python train.py --norm="rmsnorm" --norm_place="pre" --norm_eps=1e-05 --positions="rope" --attn_scale=0.276 --init_std_qkv=0.0829 --learning_rate=0.0122 --beta1=0.9 --lr_head=0.00858 --schedule="wsd" --decay_fraction=0.788 --decay_shape="linear" --dataset="wikipedia_en"
Each number is 128 + 24 x the weight over the matrix's rms, rounded and kept within 0 to 255. Layers, rows and columns count from 0. Numbers have three digits each.

# layer 4 attention key, 32x64, rms 0.162, rows 0-31, columns 0-63
105108102144131123120150137144106161167136141140158125159148132151100112135116147110156139114098145117141126136130139104115103110132094139132114127120121120142105128124137154129131136112150137
104149149132123111138153127131103171147121099153165123141137125170119111158127155090172095132122119143161127179104129094129136111130090118166137108091116126149129124152152120158117131146141139
131166102141125156123092140113109088092152150092087169127136075102148169101117119152110153139160106102123115082155121178137138100133168142102123137166156133139152140146115113101125131100137123
122107132153147166105172137138179125147101090109116155151122100137165143139128126139181127088129130151118143125091126123132115116103143147125130141163122153119124115113154133121140122118134158
096101134131116135139149151129113147151126093169133084142170116167139129146128156108133132102119065118142126155137146135117112091131092125134092146110143121101090163102121108133145145136135168
097137127155116115117150149127119125146110127129139134150128151151119102172109158111178116104090110101104120150131152115109125124121095100143138126130119116128150164114120139130106131142153137
120133135130117103148152123154117142122155123119115117144163133178133137167113133119161124079137087145119122140107103108124147143146112178131155130103125170124129134109119126150111136149159116
109112117124111091149161140113106151147119114163171118142138169159114119115122143123160122083099103133160087148133142082097156152148089142157135107094121122129087104160131113135122140147130133
153153100123140128123081136095116103099165141139108155093180099114110125113140126132052122119122127116159109078145112151131121141126158144121122079168098133144153166128094117134139155162119110
112142096115085129133140145120159106103096133113099110144103086093107183113135115167096102106130136130168168104156130136132149133146132124104102120129180151116132120126130106146099130152114139
131092118128137155123105174100104106131141091126154137148126082144118122104118113119159125118146120156152129174121113124106140160152070125135133111136156126117150122180135130084119149144147106
100114118108124144100160115121136087156125100162140113157132109128142098150112142131178138120106089158116162169136120112122119102117096112099129139086086137111118121125120114127144165127159162
112121136136156107148098167116125072169115153110126146121136101121154141135125126112119094155126143117142151116097145135144110127142134135089155125113107143121135136147130094138147098082059100
134101160138096087143106140109110178123121105145152097099089138200101112099162108101145118113136119135132084170125152097162153113108087147137115117120142134153139158135097148113096153082105112
117154122139136136173112128098105095092121148130114115150133129138145171101127113123105119099146134113104137120124119144169139125106141134111126131178117147141145125134135128117115098094096116
139178145079134146157114094101138121114105180118094139144093170137100131094132115114057181148127130068156174138152103164148142082110159151130083106176122087146127110118120110112156075147135130
122112102166114082144095125137131115101111182120151123152086144102104087123131135169092146160145097110111130164115121123129143132167079106106182117124125103163098150125134164146133137111107120
145111188107137123133115143150167104129139105119126123115137138145112125128131101134139161093108130118138157107073146126077127095139152123139144137137147122140115122119144153082123147100147107
138112129114100121111136131102083140138171135160158141160129133094167134123143079166161095120138156132093135107129136174138106101112107129169165130147094105147100141114151192140110144100110146
087165154144120127128170107150117124182116157161142101104114208098092096130154133125139107137143120091155102134165125089086111094136111093113125093098103128156087100101152111101157142142129121
168127145128103102136077134113118142117124162129092141129121130112105136120132085139140125168116129138122142080113062144105099129085106137156153174142115136139113125157095159114137133130131136
112140151153109116091150160158112112127154115130165108113100131083153161105114127123137144106039165104109077152131189078131127150124141184091107115103137130104114147118115159158157107154141122
142097140138124081095176113122157183111135106119143094128122132128096107089150075137159154121146085134099147142142130110140146157152091175124132153118081168106150126096137117147122106125082087
109115084111117131100158110108121119100080115139168092154134094157095113144143165109122119117109158115066120123138144146158134102085157150127137158094099164127119114100167174128153118140137052
116151105110136110094168139148145126163161144126152140154081138141159089155141138134115127147068085113137126074190103130120114123145116119154135120111133109115152147140141120141166144133150111
150107112130152139116144171116161102099113134136097100118144163134094147110088086116131130116162141114129125127121144147171061120151126116142055087100074111079128091147094118097121155117083091
132109108131054138154136126160172164130116155133125105119114105160143172124141146129137153137118155104143100134126130132127179109189146094142163141096073107099111107113163107117118126076119132
154086165164103125171106105122121117117109111138139110115119111098110134158124076144127139156162160151096125096140138141095181133164098092141129117090115084092151148150116147151138093161158132
141094116143108148143094123114140085143135102105144158093182173162136114114185096142146082148130105178145083125135122167105128119106108137118130144118149141145146174110145155124145118104165121
116131196113129119114138133103139124159133101121122112123112126128147103128133121116115090104114066163076138182114101150133121110134148096158124113086129150147085145084132087118152129139139158
100109163147114118163088136129096110126160129134095136129137140144170086090159166099104116132112103179144130101095139177090138113130145127121136092161100138084106078166118156101084186195118135
164113121100135138114091109117154153104136123120122127209110157151125195116121094106150092120153097109128129116178144119117091158121146100094106129122115129159126154166072141124163105182156167